{"n_layer": 10, "d_model": 512, "n_kv_head": 4, "head_dim": 64, "norm_place": "pre", "bias": "none", "init_std_o": 0.00564, "optimizer": "soap_variant", "beta2": 0.98, "decay_fraction": 0.703, "final_lr_fraction": 0.1}
Each number is 500 + 50 x the weight over its row's rms, rounded and kept within 0 to 999. Layers, rows and columns count from 0. Numbers have three digits each. The size before them is the row's rms in percent of the matrix's.

# up: layer 4 MLP up, 704x512, rms 0.17, rows 673-703, columns 448-511
# down: layer 4 MLP down (transposed), 704x512, rms 0.157, rows 673-703, columns 448-511
# gate: layer 4 MLP gate, 704x512, rms 0.158, rows 674-703, columns 448-511
up673 101:507565430487511462472519518402538569611525521476499443447514396537502435524413575501443480520462471560374376535493473577454450455492535467412490540591513552493506469473483494533542441525485495
down673 099:459404578468539501577544488484453452468446509594431423601450524557426491501460485516512539634529452506414512506404495505488475515510543454501477475451491524541505550529490530508559447478481591
gate674 103:478499460434535364452525608504551563459509602483474626466441495493527546352517460440512429495567430525475486501501488554422542488501532502596561511511443508435403522444457569527572505504529508
up674 103:554539435443464481403497434505395537501442467500433531422558477471462505492475485495500522571445485529518542472587494427507465425522547492574564539505471473480478487619562439466440538555412500
down674 103:479466459413470412443482547488520483454535554484435516524426432487486538551512516369433516516464586485525539496481514530468551546506494549530398503510509421442397564503456534467514599479506466
gate675 106:491491528445404495498452461465618493406562460547523517486421526472413480534454547527493588489457457502466481465463479504417447456546444425483440499497582475506502490502614510506448481556458462
up675 108:477562524554473450608521551471475483534514522540526528426585470518506506596479569512506464483578466489489429525493482521436491483434420524486468468439498425489460451459385515501535638462453456
down675 099:467469461452494507574542565472550499531544472475555495537559497496478546417481491485436514571550570545440430470607494522476505504384497602590514490444566522554514431482528503409498447518518442
gate676 103:500465520577504496472485551465539554507498501481444485569516524416522461432527553537465488400498529538411495599356505473533476453545510526544477534479484425542455501500443501594494465422585508
up676 099:426500516493490573578561515431536495497443501491546549459543503588562570502423499500468441465533510490554473553581436526401574531523504498562519525532493522507532529473554447576471374598466517
down676 100:478439443460553521530584400545491526428442546544518447438490533584546589537544463554536434579627552463494545588516571519456492471523445438390594465466462493517390568585463561429525552469455444
gate677 095:496475545525492487456473554419491441493533594466445529560482529507448513455502531479528577477561516468459532504568548466474574462583579505494435515519431476606491550540555486478635432493491505
up677 096:490494559510532466509517547397408567531466601595523465617566583482571607459510461492518526426504595511495543507514619589494460484528515599477451439620510505452569554448524508516531368622510541
down677 094:466520460480460441422433495504504389482422600523492448553407627471478493541443499477521548457533500488506563489456492410433486509429568539448513488439512454536552400484563556523429520503533455
gate678 097:521541485568535493502462513473417486557520516504501567498566496468467505519576530507478509422443504568565456463562479497477555483449472479509402486500405515467492494556478461492493493513528490
up678 094:478526521494570565461506544456507546520466531492534480512481414666495505496499560488534546558550574461530538512486546462496482475429530609422542570430507559584504534524467450468570455393504598
down678 102:455503475495528476488488478495435488472455494545523564508591458573319536548578472478541510567568481502514502502292531541478520465553464488522593379466505488469447585507482436526486571499574495
gate679 098:496458560496520538519541562411488433471516567465470506529412480513586496500500533513498457536547560560418500509502564503566570516478533462516514505519497548487557522560534435605485493526451490
up679 098:465509379438564459466581516435529513542466439479451517524538442543443554531528614534448572388496550504432512562436516503519599601535497557509483432620471565466505397448499467458494469521461458
down679 099:509518477555549567458530500452480480543539481478518414514441519522356407439500524522418451473520515506453424430459486426560404490548481566499568470468467537414515449501575458462514457450497457
gate680 096:537508512521566541505636446582455506527432568428557583636481497517485469518464507521489586507416483504541457581482485527481466551495418547428507457625466452584524549549506409489505494447434488
up680 101:561497474474494398530566509510372488500482485590437496568498495438455554384505443588488468508564496546403567472420585554513566444419536482491523487526548480621505553471471654488435525535535481
down680 096:396429481547483467501466485536528493509440436537541512365510544511503494521469500411459539529456423393560575420543508403424505562544446549523551545489478494570509437527532492542478636464595446
gate681 100:516502477526438498492456500459436550419500558565610482445508483583516473554545493501539496541414470576573519509512539576536478499577497505519544429502463532419469518438478420475496422510565481
up681 101:435566418508551420485512548393531514589543576582581551477518447490507564450537469499500523483450461495510532524392499478567534594482534497427505494470531445520469510500527499578426517527497474
down681 098:549497461523515486506510528421490512416459526512513611529519487574437557516491600516453404507458564451444585480422534522522442459481523435524620531440499519458566496565520584467492448382529547
gate682 090:467434556519557529446516527491562466525449401464557511501481527575468506424508434424536479499491534511431515439454440550490474482483501434499524431477467490560532525397518461559471483446496576
up682 099:518494508572479407540509516478436487509511460415481554525515505529413547506516481470485532558503493483493590508488429505555485536544492556526517440360467584511427407508515414508512513563600609
down682 093:469507485490479446483489482506472436494508595544454397506512458538534539456526532443537512609505464489524487481528534484409540624507469518568513507516544432417529501401475508475501559486494499
gate683 098:457507504545535548515457498473517403431547511500480482480546474560531483509528481554451483465462416529453540421447511476429478486491583449471489479591474511426543500508533582445475475447479535
up683 097:548530532489485470446533388498509459444432475509550518531481552444492465513516483503525504530476493577566546502469575540500529541550442454577545471386506546436478493569421503465464451498546459
down683 097:437501405561548500518517451490610558437547462495501517461551455508546544430401492541519516510421500560359513550549483427552427512425559570507499585455524530465434552491456493455532536497398524
gate684 099:555525443500545493541576524528508403537524419517408410520498542532351522515398504485549467490491513473577554495490464465537550425525422603467415613526457424468506581454488513460534487522604520
up684 106:489477510584498526604446513474543501561554553575475574520516488458594468412493561519516589587654518445507557540474496477485467528481402482463562531414525448539555521481583460550503533524506448
down684 107:516572586507449459614413572495608548483552589540448490497462500378461464507498519596591582503497437486586526407438558545415491457414466501431532461416474453436504541461497557507539473514453614
gate685 087:511497531427529604419403439495402488495541506501509515517504591508487505530517539537521489548507545499442524438470527472523507455573449634533472403415447485529523631482463504524473427534575453
up685 096:486573526402445552529494475495528541460498495533475518509498526557521431519442527551477496481553507435554492465551567489457536604448547537474542441464453459524527436450466484507490487533552433
down685 092:549438480538500539541537568439480571528425502523528563590432431582443374496425390470443531484566521468448516459569576445523484554569549435490456556512466456504556439460429551647509533512544586
gate686 097:485494476425465518518406525429455458507552479470560405541505393432526464512432562562511476506497507504475486490430547464568541456547451466490457588489394477546471507510513552626482433517501529
up686 099:509487578493550450483577576478477521574516509409540450475498450574532471483642469457561586398422505430526469452481449562488516446405563481495617499506443485485461515472508487482596447526457487
down686 099:485494549447496398449420522563446557467455474453459575575497509464433400437588481505532542529449535531497511464548512456510471469497469538385515527450563533490493538542484512459521477515383527
gate687 097:532472424448450542514445616534547417483391507548605414482468575579561438462496515408440472522522472515446547459403557466460418451514445556489578515555395507537490517481499534475414566553525419
up687 099:549499288549565462497491481483527521455480566464514475566513468465588505575467476526539436460586445524423437425482501569498460456561535504516546519488453488463497502513466519485463473510492566
down687 103:494549433474506508529538558587466515626545537558475584506443443497515554544452468603505532519543500422490487496476499555527520553484516496383545487498512587482546599482439440488446453499641380
gate688 108:438472425495571414479460549502493540434578492585455587478521382506512539492536425416511590468408429473439396473564458522449503596425490496545488441505448473530399495458480464608492434522498515
up688 109:495473526532425475490463552441447401525534450514528538419480480503458492515478486427557604447413452623506413496559549628508520576385477468532477504490482575499468416528473572453516500505512538
down688 097:511511613500505510484474536445497513491480468547446381507551490557540508547476485381495431520525455515575541475566525587460430495484403610523492565431465505557598465497545522534474517438521490
gate689 101:492486561424503544565529532482382521444529446479500506456572556508422537378471545521420553470495430487551443495490568559507462487576523531479502502559509493508539547502533490526552552432480514
up689 100:540443423601485497472538510454527470594456541554538478470554521578557512635645360616515446413464563511562442413570492531424509422457440531447451448512500536508433599513482489485519563576573544
down689 103:464505394566537530517502558551533473493560513506466527472536440506547528546473386547568593542506589402460506399451534495520514540519546492561464415495521534514514571497527471444502569518503571
gate690 101:482449553459498518497642527498556512509621434489495536528439428523426457562522495463563387513534506514462455507555454495388510504452534476502496541491579478533488573512564491575500506575516457
up690 104:439525556388508545534537525487544511519510482429579582517557454528461519569499454436529427563438442556486493454506540484437510478479622479569498489514466557483577574484484587468501570389460560
down690 106:520525459487576450504522511458479524469428395489472484421529570490468564509532466475409469519507530507544435446464563456478395504473466513520469450596568517436476472489466616481517543413532502
gate691 099:538538538490459422388495523517486493586524498490417461494426503559487536487474493446518445527408550418540544460519498484542463415454449492501556528537484506431440560463400545542558475530499541
up691 100:510526514524460523467500462503439469548510487539488448457538444525479538551528480475496451607469461432547481545464634539554539483581526400561553598509482539464441457485502541550490564475487504
down691 101:520512509397525518522463379553508597522488513437406546429484374505529524449546407409552464533401486549510544517501512454480549407467435418500448517482438455494591523512494515612450528525552510
gate692 114:539412464484527478540456508504472477530559505490516566383488565423561423465540513426533482537498443493497451494459494478466420493475514446542497580455567433429562500498496504446446536480520559
up692 105:485580529486486512496505397564448456489432578541592519546480460516448548571531525510518604499475517448592538493575484485512534393553604592445478482473481435539447516505522539527522460519559483
down692 095:508440522437534496510501514446493555518560450454431448405524557422547485490493497493438438518450459486492485495480531432490445528439421424549544547428529483469477506569514517502432528495492522
gate693 107:421444455563498517443472515483519437419505527493401489605534544490386579552445510486419582518525553456503485533499488487536557420498493533423507446506483551386517514500480450496515506501542530
up693 103:500548397479523570538559417487447511441456456503478526472456570459525575505481570484549545535492501481439499512570584510557486453469406551477463426475473606534428460511552477490507479514469513
down693 103:461528603547499521461502475476471542426492507521544472477459528517480574564478494468602466482564516480505485528480449551509565420590440468505623577505492536493506438526526508557526495445565456
gate694 099:429487453598466625474521441507537504501524532465490493501539492409484511550576462501544530446556430451577449499556457524530532505432529533487605484428462546469547518475545557471470515579485524
up694 092:484451465499425555517509461486509588483424550512435550381489537519501582377590507554477394518438429551599415524591469523483585562553515514578467502499449517503573421494480539531478502495510527
down694 101:504447476402643449464466502490503455416481537526546453528449495516442413520468440601543427386542490497536552482587427503517551474532511548531574518570509483484515531589510531494576453543541526
gate695 107:529463481437507568414461409503508404478527531539464559544520469495596481445419524568443556451515591551518499504424499628399538454530471486483466474392445543490457546490451482599433557600530577
up695 112:514496428433570529501529473509455494519498525590470536548583558495500535490470499551473463532477414581466571476438522534407454479544470534442532473436481477496460527529395480464414601574459519
down695 089:486518496396508575528465565591485467468450424519521519548523627499524463468454480464503585499548512581540472539499388494504495539445485469483513562456455533512495624508451488488394541598516574
gate696 109:526600463559633422491492455448443485532554527438527458569523532442387528440506546549442495485573516405485476471394467423667502480515583500506465463490509587445539562544474479464441572466460517
up696 099:417470497581507446523463485572448539472490468574529504546457477508523510530480450484624543512541484554546485531440514567464552480450442542528497406552480458376500615415548426512459584485500557
down696 109:506449528463469477532468515418515452458586523513402538554506482475452502453506449482533464418552467545462465456536499431558556579500443548482501452495492465469533419609579541471429517537452542
gate697 103:483446467462469522471505401575448402468547535493457518423530408569435503515463550549497405538438511560579471449459554501420570504481512534568393582481499524510470524427499492561463500516460542
up697 116:559433474435531483591587474439448510486444469585460491459487542479533546478526500470454514403508519472383549538456528460402555529500503520492491552513491432509327460434472466505492457429579522
down697 109:555526488587580475443482447551531507561469403491514551573471539464488610488501534446502509562497510449412489496460469534548576440460466622492478560536480536474498540466460487579460543507474484
gate698 095:524528557450477599528570549437470478496369529448408530458523512519590485446442496483505509465597504576356523535429446449635310556519439536522443505460496443596459456516477505464524525496497483
up698 097:476558391500557523553588402497534543586437528412518569520439562617466519370555420497472542542517492535498532437562423508510478442603496442538504585515523474507442492430455490521567522579480482
down698 098:418449490463544529412544545595492659471447469547472525604428505546461498449541497520548513465602463390569546521574510533518624528478491476490542449422490504529563598503551533542441437514481447
gate699 092:451486634454547510438528429387462581557515488470598493536520572545540505524470507429525378453476432540562419604504517502465487501531599467588544551507580558525513489490562484553427481451468491
up699 093:500492480547518497492681581400478474528485536547553491553449455558486557480498523460455556449519522464556554542432502486565527509484515522558537513366557422502542488515507468476504469556526493
down699 098:518494512510567420546423580459382569480461523486526533460504504574500423515483484517417511521600432500513511497487445466487591405509481500557463454500616582572527526479551541510463466493532546
gate700 108:534488563524471510476555469579464560512514456496527535525473596478611544454578443528449583494521543487487544514412435537497496391478524522514429465568524543437498595417537627409476426450465430
up700 102:529524533410503530600583492448447535542520489480570485531485479533548588391556525500517597500459507497514458502485466475549466516568446523572422440491610511440501544520501656471526438493528451
down700 103:587468459505497472508571524467527537516449472553598414446479576460517495455476463600476427509558549535458584530405408463523394548480500523473491443454502474448443479532411529526516434483408504
gate701 098:520456538489500545464508521505589455473515576490555504459435575479452555472501513477561506615420405439527528508468570514486534569455459536472459458576533497458566413508498460520434466452433490
up701 093:530464454489409461527513557503568511528482459502458424540594497560595447516511516461529524455518534541499551533402432564460457527470515538380474473454510475542502505567585496439556548566565439
down701 096:505491451560485477489545506494460533515548527593556510480441578536477557492559607539523484507459460453506404514479533522383528520523515529501452460510487489438524446548541392524436490550547562
gate702 099:499510426546488482538550473615490563626558505468512360482509491482517511442528525457480445513454487495462529525495502438457505426492509510549444457525514513480464547453419511544490493511422499
up702 102:433567487488481485465488578479536517539608525445425558484512487432577433456504499547497588503469404464483514440519517559554514433564542559472521501517527444533488520478546459429482614429526491
down702 102:452547557486463546503469521446483473573452546477443499456528482515376507474538525509524502548512439392467484574450635460535494517496534374532567496529481594478391507626495404535551556483562472
gate703 101:504416482495410554540597494492496464544468500510563474473459524496619476585544486444388399499477577475477485505438430504555473489468423566536444529482485534486496553481426554556528539593481505
up703 101:426478423404463606438432465537494441402531416568539523570503523523486485572543403495572528555386523368486473455514488502550509540513538557514458446455474475534454493546469421513517465463541375
down703 104:522460521522496501494525440503480463430509495472470480489466537533515459395443432593432383460476499510482564523409471433466522584468453479362529383566452497464497477558460475367442574624596472